{"d_model": 128, "activation": "quick_gelu", "attn_scale": 0.125, "init": "normal", "init_std_o": 0.00944, "init_out_by_depth": true, "warmup_steps": 200, "schedule": "cos", "final_lr_fraction": 0.03}
Each number is 128 + 32 x the weight over its row's rms, rounded and kept within 0 to 255. Layers, rows and columns count from 0. The size above them is the row's rms in percent of the matrix's.

# layer 5 attention value, 128x128, rms 0.149, rows 0-53, columns 0-127
size [115 123 113 104 114 110 110 123 112 132 114 103 109 108 112 109 108 123 111 114 114 126 116 115 118 116 101 105 120 121  98 117 117 107 114 128 122 104 113 113 104 114 106 117 100 101 118 105 103 117 116 112 111 114]
[[ 66  77 138 141 128  98  52 107 103  78 157 143 135 152 125 111 125 142  96 103 150 157 110  72  89 167 112 104 124 142 104 131 160 151 135 179 140 119 111 108 175 140 159 178 109 115 123 175 108 111 163 122 173 155 107 167 118 132 105 158 167 171 152 138 153 141 134 220 169 110 116 145 145 108 158 128 136 145 126 108  94 106 159 107 149 128 185 155  90  83  92 103 178 153  73 106 125 128 140  90  61  97  89 175  74  89 153 111 101 116  50 117 136 100 173 132 118 152  88 159 111 139 124 145 181 191  63 142]
 [146 108 117  92  82 152 105 178  73 155 155 158 102  85 179 115 104  50 135  95 161 179 139 152 106 148 193 127 115  88 179 145 113  73 130 174 137  77 162 134 115 159  54 149 174 106 163 125 105  94 113 126 147 178 133  88 141  77 167 120 161 111 213 151  65 122 178 105  78  96 134 108 153 150  77 102 122 142 117 140 145 127 127 136  77 119 102  83  98 117 164 131 115 140 157 152 105 120 118 143 118 147 139 176 142 166 116 179 185 168 145 108 108 108 131 152 120  97 113 153 109 187  79 124 129 149 162 115]
 [ 58  93 153  78 116 129 106 114 175 100 138  82 175 124 104 130 122 125 110  98 110 172 149 104 129 176  88 148 166 165 113 127 145 145  99 147  75 172 119 148  56 119 155 116  89 168 201 196 145 146 111 116 159 133 168 213 172 127 109  98 141 149 114 110 115 128 160 121 107 120 130 105  85 100 165 120 121 136  94 163 141 126 147  98 169  40 176 142 105  77  99 118 125 193  50  95 156 148 149  85  89 121 119 133 136  68 145  75 100 173 130 119 141 118 145 158 137 128 116 118 135 105  90 155 119 119 149 174]
 [145 155 165 123 112  73 151  98 164 132  81  71 189  84 100 178 157 156 126 124 154 128 153 127 130 133 111  76 114 104 158  96 119 132 179 132  80  86 183 130 121 143 127  98 134 139 127 125 136 160  71 184 117 122 137 179 165 165 170 154  67 170  66 110  88 120 139  68 136 127 136 188  77 141  97 184 150  96 114 103 129 105  84 107 137  68 112 115 111 123 104 141  86 121  79 170 130  80 131 130  91 181 120 101 175 142 112 111 168 126  91 142 147 186  92  89 106 135 136 167 127  84 173 118 130 159 135  67]
 [ 80  95 110 125 108  84 140 181 129 124 145 171  34 189 118  93  98 159  63 155  98 144 156 101 140 112 114 136 178  97 131 145  83  87  82 122  88 107 127 137 104 162 142 184  76 195 156 146 121 103 107 119 170  93 201  28 149  69 138 126 166  89 105 145 102  94 114 124  74 164 123 129 142 145 144 115 150 183 161 133 156 122 161 122 125 142 171  98 143 172 124 147 176 128 159 118 139  85 117 152 134 107 131  99 146 115  80 127 103 131 189 138 158 156 131 133 113 117 142 158 153 189  95 146 125 124 101 121]
 [ 70 146 146 140 183 128 176 121 153  77 142 113  80 177  87 206 180 163 107 173 131 145 155 158 139 129 100 112 178 130 166 135  90 171 145 131 124 160  98 135 128  87 137 144  93  95 172  99 178 177 102 177 117 124 146  85  98 146 114 101 168 107 147 108 140 111  96 233  74  82 124  77 105 104 124 158 135 168 126 162  77 122  85 149 118 121 144  48 155 120 151 115 124 166 174 171 150 139 168 116 104 123 112 149 106 121 153 125  92 104 124 116 118 138  86 201 164 143 151 150 118 123  87 104 130  92 120 130]
 [ 67 102 122 118 135 154 195 134 183  63 128 137 135 177  71 110 112 130  45 208  99  92 109 144  97 116 155 147 172 162  87  70 130 119 168 114  73 112 134 112 157 121 153 204  86 137  97  95  84  94 103 136  76  94 119 113 168 141  80 142  76 140 116 107 163 131  69  77 189 181 114 136  94 124 135 158 161 170 130 155 176 126 165  89 180 158 108 150 130 117 151 108 152  86 127 134 167 115 122  90 134 126 148  77 137 127 122 148 115 102 139 149 137 152 112  83  94 114 143 135 149 110 159 102 147 149 146 122]
 [121  57 132 102 129 144 157 118 145 103 108 142 138 208  74  69  76 194 111  95 131 132 122  70 128 134 162  74 112 119 130 134 134 176 172 147 135 155 117 194 158 139 187 132 162 105 176 130 118  74 116 121 109  88  56 131 184 137  88  91 110  92 147 158 169 142 145 157 178  78 128 139 109 143 142  94 146 117  98 150 169  83 110 114 130 141 150 132 147 107 105 118 158 118 131  75 113 204  94 170 157 158 133 193 109 103 124 134 144 104  70 157 151  94 118  89 148 150  90 126 116 105  71 165 154 120 161 128]
 [101 125 121 192 136 139 161 141 123 120 170 130 121 123 104 131 144 158  98 147 149 122  77 148 136 148 108 105  42 135 101 133 106 118  81 121 153 139 126 108 140 163 115 103  91 130 126 145 172 182 133 142 128 165  88  95 116 180 156 111 131 141 192 122  84 161  89 217  49 129  57 124 116 149 120 158  76 133 101 119 102 117 145 129 125 109 106  93 135 144 187 178 154 111 138 180 100  84 169 131 162  79 155 123 144 150 129 122  44 157 109 150  84 172 194 150  87  73 123 101 149 142  78 145 185 143 123 120]
 [ 32  99 134 101 149  62 106  82 143 118 158  95 118 141 101 147 112 111  81 143 140 162 112 136  56 127 124 152 174 157 114  80 137 147 175 181 165 107 191 115 147 110 144 244  66 130 172 149  95 149 129 131  89 179 126 127 108 137 141  98 123 146 172  81 117 164 112 146 119 135 105  77  88 103 129 155 115 150 101 101 137 116 171  91 111 158 119 116 124 111 158 135 159 166 185 109  72  99 110 102 137  77  90 169  84 165 140 136 127 113 109 133 107 166 173 137  97  85 142 135 132 170 101 160 171 135 129 143]
 [ 94  98  52 115 119 174 127 190 105  90 164 113 119 155 198 136 128 108 116 112  91 104 138 117  92 138 108 173 126 127 131 116 151 104  68 160 111 111  50 118  79 146 137 115 162  86 115 139 123 114 130  51 138 134 159  99 100  89 114 131 183 161 117 156 150 156 138 126 124 102 147  94 132  68 145  24  75 145 141 145 141 147 133 180 131 100 173 135 167 124  83 108  84 130 117  97 164 177 118 164 127  91  67 133  84 102  73 119 175 148 161 148 131  82 201 128 125 100 130  94 149 139 111 126 101 149 110 137]
 [ 93 162 117 150  99  90 139  96 100 171  77 134 128  89 151 143  87 143 134 107 125  76 103  77 110  82 160 105 150 139  77 123 139 157 162 117  85  47 125 169 144 151 165 154  82 142 178  79 134 106 103 117  94 110 153 150 138  57 154 173 116 201 100 101  41 105 143  66 109  93 125 169 121 138 137 166 175 137 133  76 116  78 138 134  65 168 148 121  99 127 115 168 124 110 151 140 126 110 104 122  99 117 133 207 112 138 155 207 125 114 136 137 141 153  99 104  96 144 133 154 124 151 146 162 131 186 115 144]
 [ 77  64  86 109 109  94 139 184 134 112 170 114 209 113 168 166  85 129 125 126 140 139 150 179  92 115 103 112 163  85  74 144 199  55 117 130 104  94 147 101 180 130 113 182 126 143 134 205 145 118 118  70 140 146 114 148 127 128  98 155 182 111 130 121  81 142  60 141 128 186 171 160 124 144 137  92 133 149 106 146  29 132 125 145 147 159 109 146 113 129  97 159 125 174 144 148 134 116 100 141 108 162  99 142 129 150 141  75 152 150 135  97 110  98 149 149 140 105 146 167  82 145 123 167 156  80  84 128]
 [188 102 152 190 107 155 123 104 182  62 126 177 175 168 147 142 160 176  68 133 105 153 139 155 115 131 110 174 164  97 135 125 104 123  59  97 108 134  68 114 164 126 115  91 167 144 106  57 110 118 150 106 108  79 142  96  92 128  52 126  84 149  96  87 153  83 131 159 165 169 151 105 141 130 122  89 142  79 131 122 138 109 116 143 209 107 170 148 165 160  92 128 123 127 134 100 171 133 140 109 156 161 112  64 140  87 101 158 110 126 143  91 119 129 142 150 137 138 150 163 129 116 150 162  90  58 102  80]
 [123 124 144 139  73 135 177 116 135 130 131 116  50  72 122 110 106 113 137 128  90 101 158 134 177 119 194 122 111 122 102  87 142 131  97 150 203 173 133 138 121 117  60 145 100 117 180 136 116 139 117 152 126  96 211  68 137 101 122 125 148 131 123 135 120 107 133  83   0  88 102  96 144  71 109 113 154  81 125 111 133 112 157 100 122 154  77 106 129 161 188 161 123 158 144 167 137 126 124  95  54  78  98 111  85 176 168 109 137 111 123 127 142 128 145 143 103 161 141 133  94 130 117 100 130  87 149 150]
 [ 79 215  96 184 112 121 177 120 153 158 128  87 121 134 119 141  97 119 158 161 115 143  99 162  78 122 138  96 151 133  81 144 108  97  80 109 120 127 117 118 108 128 155 154  55 148 167 120 164 164 134 105  90  81 131 112 123  92 127 160 133 117 102  90  62 109  85 129 135 141 125 127 101 163 133 175 162 127 190  46  74 125  93 191 109 151 101 115 143 179 187 165 166  98 155 142 158  64  97 137 111 122 147 130  84 152 121 151 105  95 159 143 123 180 168 146 138  97 104 176 198 128 146 151 121  99 115 170]
 [133 126 124 152  67  79 122 101 159 130 105 127 164 111 114 118 122 133 137 121 147 100 169 141 110 154  81 159 132  95 113 214 130 135 121  93 146 140 142  67 131  76  55 119 136 114 135 120 163 111 174 190 120 134 106 135 171 178 143 137 138 112 113 127 123 178  99 205 157 119 150  92 164 129 119 173  61 161 109 126  50  88 132  96 138 138 146 144  92 178  88 181 189 136 201 124  99 112 162 122 144  94 115 162 144 108 120 184 129  35 161 107 105  72 137 132 147 129 102 132  77 135 135 103 148 140 145 148]
 [143 174 144 143 169 116 119 112 122 162 144 158 104 127  74 101 163  58 137 191 148 183 106 164  81 112 124 151  98 151 140 156  95 149 203 100 134 179 145  89 113  86  70 152 111 152 139 110  92  93 177 102 150 181  93 172  91 131 118 154  93 134 127 123 154 150  49  91 162 127 129 143 149 135 122 127 117 124 140 128 122 107 189 125 171 155 121 195  94 147 152 115 159  86 105  52  89 105 124 144  88  70 162 123 150 132 122 133 163  82 138 144 115  89 161 116 137  79 153  85 160 158 174  68 120 161 111 108]
 [126 154 148  95 142  71  94 146 119 131 180 190 117 114 168 102 149 171  68  98  83 147 156 130 105 120 162 132 187 137 144 129 108 123 100  77  72 141 129 124  81  71 113  97  92 143 147 118 143 108 144 157 122 118 154 161 161 135 102  70 125 188 152  94 111  82 113 142 169 165 111 122  82 171 127 178 154  84 108 108 164 101 154 110 182  91 124 112  89 130 149 111 129 114 135 149 123  48 211  27 117 133 173  92 166 138 115 197 124 105  90 108 134 181  99 120 123  92 116 151 122 119 110 136 136 114 125 143]
 [129 115 142 108 126 121 117  99 146  96 151 139 157 133  98 124 120 118 155 174 151 155 158  94 137 138 159  92 157 138 140 181 143 199 136 169 180 165 169 150  84  94 105 123  95 106 171 100 145 123 133 120  88 101 148 165 113 128  61 153 128 158  49 178 137 172 157  85 105  84 115 120 109 122 189 160 107  97 154 118 115 113 148 110 114 137 136 190 100 132 123 104 175 105  73  93 154 123 113  96  47 113 104 141 134  88 140 153 137  30 146 179 155  93 151 130 122 165  73 163 120  89 153 127  61 144 117 192]
 [133 163 138 156 150 135 136 139  81 162 119 126 138  80  96 181  91 163 143  94 178 134  83 117  82 159 168  45  84 132 106 154 113 155 162 170 162  87 159 157 117 104 134 142 133 104 139 103  84 119  96 106  60 105  89 166 153 104 166 121 114 121 131 145  58 116 148  95  79 104 108 123 116 153 108 133 183  75 182  79 143  70  76 153 105 179 132 107 129 130 166 129 146 114 166 180 153 166 162 149 111 172 124 177  92 142 153 152 133 128  53 143 115 205 110 127 111 116 100 176 128 146 131 132  94 116 153  92]
 [146 109 165 104 157 158  53  91 103  72 145 137  69 120 171 163 133 103 150 160 131  93 118 132 120 106 162 105 127 210 123 156  95 138 121 147 121 155  98 123 107 103  65  65  89  97 137 128 116 137 117 157 114  89 129 176 170 150 147 161 176 137  88 111 113 121 165 151  42 133 106  88 143  69 118 129 154  74 132 172 173  70 146 131 180 137 152 113 143 122 138 115 100 188 156 147 193 114 225  89  73 148 124  99 107 155 121 152  96 120 113 126 137 151 113 135 139 115 153 140 117 163 110 110 110  93 169 167]
 [108 113 188 122 101 127 140 186 131 107 107 159 135 153 117 176 114 149 135 104 154 123  83 143 117 152 161  92 128 137 137 111 119 116 122 174 118  91 171  89 122 163 156 124 159  82 106  99 122 142  82 168 139 174 122 107 138 182 127  97  97 146 145 103 163  96 124 130 177 134 180 107 130 132 132 149 172 165 115  92 175 147 126  96 153  39  64  89  83  91 121  62  93  77 111 163 121 105 226  86 160 153 114 108 147 133 165 130 106 180 116  97 116 149  80 118 107  84 108 108  79  72 126 128 129 194 162  83]
 [110 178 115  95 106 161  93 150 138 147 157 125 154  98 149 134 105  34 154 126 127  98 107 167 151 104 152 110 153 124 134 164 146 127  88  91 160 115 130 119 145 120 106 120 125 149  54 101 171 161 132 178 139  83 138  51 123 123  99 157 134  99 159 113 125  95 129 129  61 224 137  88  85 134 163 156 145 147 125 119  70 118 122 196  93 183  67  85 137 139 142 139 125  93 142 138 124 165 115 106 145  68 123  98 145 137 154 123  56 173 187 149 142 112 159 109  85 140  86 130 168 183 122 176 115 129 107 151]
 [100 126  96 128 143 151 122 138  89 149 152 211  60 138  84 153 135 157 135  96  87 199 107 118 108 147  38 120 112 125 175 123  83 161 163 119 114 150  57  88 135 126 131 124 167 129 109 147 131 169 122 165 131 112 125 107 133 108 161 123 137 106 168 122 214 151 155 177 119 140 129  37 114  98 120  87 153 171 167 126 151 160 156 155 169 111 159 105 167 145 114 124 100 124  80  81 111 154 131 102 126 113 115 167 128  93 119  82  78 189 169 103 142 107 183 143 123 114 103 129 119 169 142 104 164 188 155 107]
 [170  52  86 136 142 146 102 156 121 121 124  85 153  91 204 185 122  94 133  94 158 110 113 121  78 129 158 116  51  95  66 136 163  77  87 149 159 116 119  92 166 168  86 104 173  91 122 198 104 148 118 116 206 177  95 141  75 150 116 149 195 144 100 126 145 159 135 148  98 142 136 174 144 131 153  87 137 112 100 154 130 109 136 123 184 131 128 185 112 141 117 140 122 118 137 110 146 149 132 136 109 159 112  57  99 154 108  53 135 175  96 144 118  98 170 166 159 144 156 152 136 170 121 126 155 116 108 129]
 [179 136 130 132  60 162 169 128  74 146 133 155  83 151 127 101 122 155  45 134  80 103 136 174 170 174 122 160 145 191 141 117  95 107 122  94 135 186  52  74  67 120 115 102 132 137 179 117 122  79 189  94 147 160 138  82 112 106 122  64 110 121 159 138 159 176 101 202 114  89  98 133 164 139 161  66 102 139 114 108 116 137 111 145 169  95 127 170 146 143 166 139 119 150 121 105 141 117 126 119 140  92  84 160 116 129 130 162 121 128 196 113 123 140 170 119 175 136 103  88  89 116 107 144 130 131 168  85]
 [136 157 131 186  65  89 160 104 168 182  65 132 220  83 145 128 189 104 151  82  98 134 103 158 153 143 106 145 141  81 108  74 156  49 127  91  98 128 146  60 199 125 122 103 135 131  75  98 130 128 119 191 198 116 147 133 107 157 125 126 124 158 129  63 160  80 137 149 133 152 150 176 108 121 114 176 118 150 121 100 100 166 118  91 151 105  79 139 134 171 180  95 128 115 119 104 163  95  88 117 143 154 145 103 137 147 121  92 132 134 115  86  90 141 121 114 128 144 121 141 109 148 149 124 176 122 149  75]
 [111 163 154 133 137 121  60 193 173 112 167 129 124 104 144 143 113 188 131  80 151 102 140  93 146 178 137 112 131  48 134 172 110 107  83 236 168 140 192 159 133 131 118 224 142 155 142 110 155 142 130 159 116  78 157 118 124 105 125 132 129  88 141 152 137 116 192 106 161 121 109  97 109 118 148 169 142 117 147 115 111  58 137 124  65 141 144 105 108 152  95 113 147  98 160 109 142 102 184 153 135 130  92 126 124 114 169 140 132  89  88 136 142 145 106 112  94 125  81 210  90 145 180 116 137 123  93 118]
 [129  88  97 122 176  91 147 131  91 139 119 128 122 153 179  84 158 172 155 150 111 179 151 144 103 140 156  84 118 146 140 160  71 132 170 124 116 101 151 113 130 124 107  31 113 158 162 193  75  88 139 136 181 174 141 144 147  85 141 101 119 128 118 130 117 100  86 120 131 141  98 183  68 122  78 108 132 102 145  99 174  91  95 127 164 135 138 188 115 135 143 133 160 132 122  76 139  93 173 119  97 223 143 183  75 128 130 173 131  83  88 131 113 192 157 108 179  87 131 155 113 159 105 106 143  91 126 121]
 [208 105  87 102 146 112 106 147  89  71 154 179  81 113 157  99 121 100 177 150 168 161 173 128  85 134 130 118 123  81 166 180  95  98 124 179 163 146 158  63 121 101  70 121 213 138 102 102 121 150 143 221 122 171 168 107 128  86 148 219 147  95 139 151 138 109 129  86 110 143 146 134 121 117  78 115 110 129 141 169 144 112 146 135 179 121  77 126 116 145  85  97 160  95 145 157 145 138 132  88  91 107 133 163 133 174 144 140 136 111 130 125 146  98 110  72 135 153 135 170  96 163 167 131 107 119 124  95]
 [ 88 163 145  91 148 141  76 181  96 181 182 183 164  86 146  38  89 101 139 120  97  98 127 185 157 146 160 131 170  92  72 132 181 147 126  80 112 126 147 156 166  95 133 107 114 150 147 154 106  89 162  94 105 121 127 166 169 124  80 132 175  89 138 156 102 134 138 161 139 168 148 135  91 201 139 123 125  81  80 163 106 154 145 130  97 111 133 118  98 130 102 145 150 131 157 118  95 144 107  99 135 121 162 173 183 145 167 152 125 179 134 151 128  83  74  80 145 119 118 138 115 135  96 170 112  69  95 191]
 [ 85 130  87 166 159 122 152 188  99 158 154 137 119 126 139  92  96 153 149 103  79 150  88 145 100 165 137 107 145 103 109 135 132 125 118 103 153 108 160  88 103 127 158 106 148 182 107 173 132 119 127 104 109 175  87 118 182 104  91 126 120 100 183 103 100 115 143 169  83 134 124 101 109 156 105 104 179  92  84 158  90 184  58 174 125  91 125 107  78  69 205 174 149  86 155 168 117 137 144 124 134 140 137 189  97 129 157 162 108 199 138  90  70 150  94 191 155 149  97 188 136 147 126 105 148  91 149 120]
 [101 105 148 123 127  59 163 161 142 133 102  96 186 130 137 136 156 135 151 100 107  74 151 148 179 132 140 128 153 127  90  64 133  97 187 118 111  90 146 135 185 128 156  98  92  63 148 177 101  83 139 125 112 151 114 128 121 194 137  62 142 161 154 155 103 192 162 189 210  98 128 173 118 102 149 181  84 151  99 106 125  90 119  99  76 107 115 143  83 140 124 108 164 192 139 159 130 110 111 108 140 188 136 146 155 119 122 136 141  55 104  94 129 118  66  96 129 122 103 135 136 116  97 152 178  98 108 134]
 [ 91 136 126 180  75 149  96 131 136  90 145 174 142 149 133 167 105 129 163 116 121 111  67  65 125  85 120  89 133 116  90  89 163 153 130 205 192 109 171 115 177 137 154 204 127  67 101  98 108 156 108 112  60 102 150 134  88 193 106 131 116 125 132 100 177 142 167 143 115  98 185 122 133 112 130 135 156 114 134 105 154 141 153  79  62 194  96  99 127 146 129  70 120  78 121 143 149 127 132  96 109 112 100  95  80 106 160  91 148 163  61 132 111 141 159 123 115 160 117 161  99 126 182 149 104 155 105 130]
 [ 79  83  93 101 138 161 195 176 133 109 210 143  85 135 112 107 109  87 119 196 125 142 125 141 126 149 182  96 131 160 123 122 120 111 129 123 152 144 145 113  99 163  72 128  55 103 131 206 133 165  96 177 113 103 156  83 158 109 117  79 161 105 164 154 104 151 126  73  70 135 127  99 110 108 119 121 122 146 143 135 152 119 131 118 123 190  73 108 102 163 189 147 174 126  91 146 186 128 152 115  64 145 110 109 119  95 136 130 103 129 154 158  95 110 166 152  99 141  90 124 164 155 113  73 111  99 180 190]
 [103 160 130 137  66 135 115 203 178 169 145 130 169  96 141 119 117  77 130 171 156 146 114 184 220 171 105 150 100  85 119 126 180 125 101  85 104 162 156 131 121 146 110  85 130 164 120 112 137  96 188 109 132 163 102 165 148 127 100 136 175  64 132 157 140 180 158 126  96 114 164 121 147 107 134 114  91 142 108 134  61 176 144 101 128 123  97 167  54  91 159 181 172 169  72 148 173 129 139  91 131 101 145 128 170 132 124 120 133 102 180 117  88  86 124 142 136  79 122  77 114 101 136  95  94 125 115 160]
 [ 86 183 132 121 114 158 116 199 142 119 147 141 113 105 129 105 139  91 127  98  89 131 157 109 207 147  96 122 162 138 159  65 152  96 125 152 121 175 132 144 144 137  99 182  76 132 145 109 155  85 175 147  80 119 134 125 153 155 151 127 104  61 156 131 152  97 145 192 135  81  68  93 169 154 118 146 151 156  95 119 104 160 110 106 106 183 183  76 128  99 122 124  95 114 112 176 114 125 131 128 140 161  92  78 122  96 147 163 162 185 206 104 118 167 106 123 154 116 121 140  95 110 193 119  60 153  69 126]
 [143 162 135 117 153 137 163 153 164  92 162 119 165 137 157 179 134  67 104 148 154 151 146 142 128 131 131  88 173 127 128 170 122 135 153 133 143  75 101  97 165 139 178 117 179 116 126 143 140 109 130 149 128 121  72 122  80 115 109 123 119 145  35 122 128 164 126 140 178 165 188 126 100 105 125 105  91 153 153 171  62  88  89 180 213 140 109 194  96 126 115 129 148 152 151  93 154 114  80  95 130 161 130 110 174  99 134  82  93  75 134 119 127  89 118 174 132 129  83 185 138  95 110 180 131  52 141 174]
 [136 119 145 103 105 137 131 111 157 140  87 120  99  99 159 156 149 134 107 100  95 141  98 140  35 124 190 151 147 110 184  99  86 113 133 140 138 105 179 102 120 107  81 157 138 142 107 132 115 115  74 177 170 134 102 103 186 143 149 168  82 170 162 111 128  90 135  85 154 174 118 123  78 142  61 201 183 121  80 141 101 114 164 136 113  52 107 112 134 106 131 175 132 121 193  95  72  78 161  80 130 161 134 128 147 198 108 150 139 133 143 148 123 181 110 116 114 109 115 149 143 131 164  78 160 163 143  86]
 [122  99 154 157 106 115  89 110  89 204 135 146 120 113 138 126 113  99 132 181 116 118  78 105 131 104 142  97  87  94  69  86 153 128 114  88 163  58 178 114 118 156 148 125  74 144 139 145 124 205 115 103 146 164 109 157  47 158 117  89 100 117  90 103 140 159 142 121  80 146 122 157  93 184 151 120 146 124 121 106 159 168 177  81 101  62 111 112 163 183 147  68 104 101 108 192 115  61 136 148 110 127 127 116 154 165 155 104 105 160 130 106 169 206 105 133 114 142 159 104  97 119  80 101 128 155 136 137]
 [104 113 135 182 120 143  90  69  85 193 172 198 133 114 148  99 174 175 160 116  52 152 188 141 152 121 104 177 159 132 159 149 147 153  83 103 143 113 108 147 134 102  84 105 123 122 145 156 106 131 160 126 136 100 206 121 139 133 123 125 140 135 174 121 146  99 145 177  77 134  70 141 164 155 138  88 153 119 128 113 160 181 150 108  92 124 164  33 144 166  92  75  79 144  73 148 140 135 142 128  86 108 129 177 139 122 136 126 131 143 145 120 117  96 118 138 148 204 175 102 139 159 107 118  77 109  84 145]
 [109 162 165 181  94 102 115 150 184 133 174 106  83  99 156 151 153 105 101 150  74 170 129 141 107 142  63 182 127  82 119 169 120 125  69 137 183 184 119 115  89  88  92 136 104  90 148 107 160 160 169 130 173 118 168 160  96 108 145  96 181 118 131 102 169 140 113 158  99 146 122 137 174 135 147 125 119  88 108 120 110 114 145 153 150  75 136 112 139 132 133 160 139 144 173 166 161  34 116 135  83  80 133 104 122 203 108  81 159  42 135 100 148 132 124 144 173  92 136 123 116 109 114  97 146  86  85 100]
 [139 142 154 155  96 130 111 169 138 111  72 166  78 158 121  42  95 140 168  91  97 160 121 133 143 110  93  97 123 120 122 136  65 110 116 170 168 144  97  81 165 187  80 111 114 135 133 155 180  94 123 119 160 153 140  33 114 148 135 129 116   9 188 123 147  87  92 146 161 144 159  86 155 157  75 105 112 147  98 147 128 113 120 155  72 109 136  74 173 131 106 158 148 102 145 133  85 105 137 123 169 195 135 105 147 110  98  90 135 196 146 115 118 133 137 115 164 103 110 125 127 119 105 115 137 120 110 136]
 [137  80  90 108  96 100 126 145 133 127 102 115 200 101  73 144 136 105 192  83 132 170 152 128 128 106  71 167 190  67 152 140 154 115 152  95 159 141 156 151 165  83 104 151 128 145  85 110 122 127 111 116  97 167 158  88 158 151 139 144 113 133 188 109 154  82 135 118 136 170 125 111 170  95 127 165 147 121 151  85 135 202 132 118 109 195 121 108  72 115 114 194 151 104  64  81 125 103  77  96 142 134 164  84 114  86  73 119 167 108 130 100 108 158 167 128 124 137 148 136 106  93 210 115 139 131  95  85]
 [116 211 162  90 131  86 154 185  98  65 124  50  74 110 139 120 171 114 143 102 118  66 154 105 178 117 165 136 144 183 159 142 108 141 131 154 128 144  75 153 132 124 157 138 133 119 157 127 167 105 101 159 124 113 109  77 116 143 138 170 122 141 154 110 168 141 107 130 172 108 111  90 126  75 121 113 113 162 175  86  92  55 100 195 137 111  53 108 164  95 148  89  91  96 115 152 131  76 180 115 134  98 134 135 100 136 159 105 106  37 103 158 163 146 138 158 105 123 111 110 141  88 153 135 158 142 132 114]
 [139 121 141  92  98 156  80 130 157 124  72  69 117 113 124 175  97 122 116 146 216  90 152 127 153 166 126 127  74 137 106 117 158 117  94 117  85 110 108 117 104 175  96  76 132 124 146 104 130 147 146 103 203 151 129 116 131 161 125 155 172 108  83 142  79 101 101  81  90 141 128 169 154 123 178 132  91 158 131 131  85  99 103  95 176 136 145 155 124 149 121 124 128 228 123 149 151 202 190 180 137  92 132  71 128 119  79 129 147 151 157 123 126 147 136 129 106  61 170  97 149 107  62 129 105 181 124 127]
 [106 131 121 200 118  87 111 148 191 120 111 164 213  94 140 139 191 134 217 112 135 143 135 104 146 177  79 125 117  59 118 148 167 166  72 126 144  98 160 134 199 108 131 101 153  99 118 120 161 173 127 182 141  91 117 163 128 126 125 155 175 136 186 116 184 105 138 157 159 143 125 144 163 121 137 150 158  97 122  86  92 115 118 147  70 157  97 111  78 128 100  94 174 102 101  95 155 145 171 133 121 109 189 160 144 131 164 142 116  99 116 145 123  70 139 137 134 125 135 112 151 173 163 101  94 109  60 130]
 [ 74  74 143 134 111 133 109  81 157 111 171 212 128 171 150 101 146 174  85 180 118 175 111 144  59 144 152 150 117 146 179 157 123 117 111 179 100 116 124 102 124 120 107 143 114 124 111 156  88  91 150 126 161  82 151 127 126 178  92 133 104 137 138  89 115 162 125 169 100 126 117 125  79 124  92 108  88 123  87 167 154 114 176  80 143  84 162 109 191 189 112  86 103 166 152  97 146 130 191  87 125 200  87 185  95 119 120 120  77 113  89 143 108 132 150 157 106 106 127 159 144 187  95 116 152  87 141  99]
 [180 178 138 112 182 163 124 112  64 152 191 184 147  89 141  94 125 138 123 141 122 140 169  90 165 153 109  48 128 136 126 123  99 123 179 138 108 152 121 145  86 151 135 116 111 148 134 124 138 140 172 148 101 147 135 187  50  96 119 116 105 173 105 122  97 129 140 140 154  67 139 108 132 118 127 112 122 116 147 135 153 123  77 180 181 101 179 153  87 111 155 118 124 118  81 136 152  74 122 105  78 173 148 112 162  93 150 138 182 156  68  80 110 119 109 145 195 196 155 151 171 123  95 152 135  85 170 174]
 [135  92 181  76 154  83 132 106 119 105  83  73  46 134  98  98 129 158 136 153 100  75 147 134 135 141 148 133 156 116 152 128 147 142 150 127 111 137 181 108  71 105  91 150  92 128 214 139 135 114 136 147  94 112 121 116 133 160 129  62 109 105 154 183 106 161 111 156 141 112  85 100 128 156  96 178  87 109 172 186 167 127 109 137  62 138 143  91 141 188 115  94 166 196 200 133  96 118 106 161 113 129 118 130 115  93  83 152 141 116 143 137 162 186 121 120 137  67 129 138 108 164  71 185 130  99 125 156]
 [160  99 158 119 131  78  75 142 156 102 131 161 179 171 112 151  88  98 115 134 178 188  97 147 110 125 111 142 148 105 167 221 158 138 128 118 146  92 136 122 109 160 132 122 117 177 117 166 157 127  67 103 146 153  74 162 179  83 122 169 112 118  62 142 113 137 158 132 157 170 169 159 104 166  96 120 116 129 108 172 109 126 175  85 124  93 147 156 138 114  67 172 140 129 117 175 157 130 113 102 137 190 126 147 175 113 140 116  61 130 188 149 182 111  92 158  86 181  96 150  86 119 196 124 108 135 118 136]
 [ 48 148 127  93 207 136 121 201 152  97 139  95  66 123 105 143 141  85  99 131 119 176 153 115  90 111 131  88 188 160 103 139  86 151 162 183  79 140 139 148  28 131 161 127 102 143 156 150 136 138  85  76 158 188 146 140 125 127 116 135 136 132 122  84  67 113 119  54  99 145 127 140 119 134 175 140 143 186 131 112 139 106 122 114 142  88 157  89  60  73 131 156 125 130 107 129 129 100 164 123  93 117 130 126 126 123 107 122 115 178 128 119 123 171 113 157 143  74 160 138 136  73  79 110 160 175 143 116]
 [ 64 108 106 185  99 142 135 197 128 126 150 131 103 147 130 143 123  99 158 152 123 121  91 113 139 128 125 120 132 118  85 139 150 123 100  99 154  94 128 131  59 129 171 100  90 100 137 142  97 164 116  31 132 123 128 134  84 149  84 135 156 116  96 126  84 199 150  89  40  88 135 129 107  93 171  89 133 134 152 109 132 138 156  77 124 149 135 172 149 176 180  86 127 182 124 184 180 158 149 168 125 115 108 151  90 110 132 146  94 106 148  74 139 157 117 232  95 106 149 133 125 168 103  79 123 108 142 152]]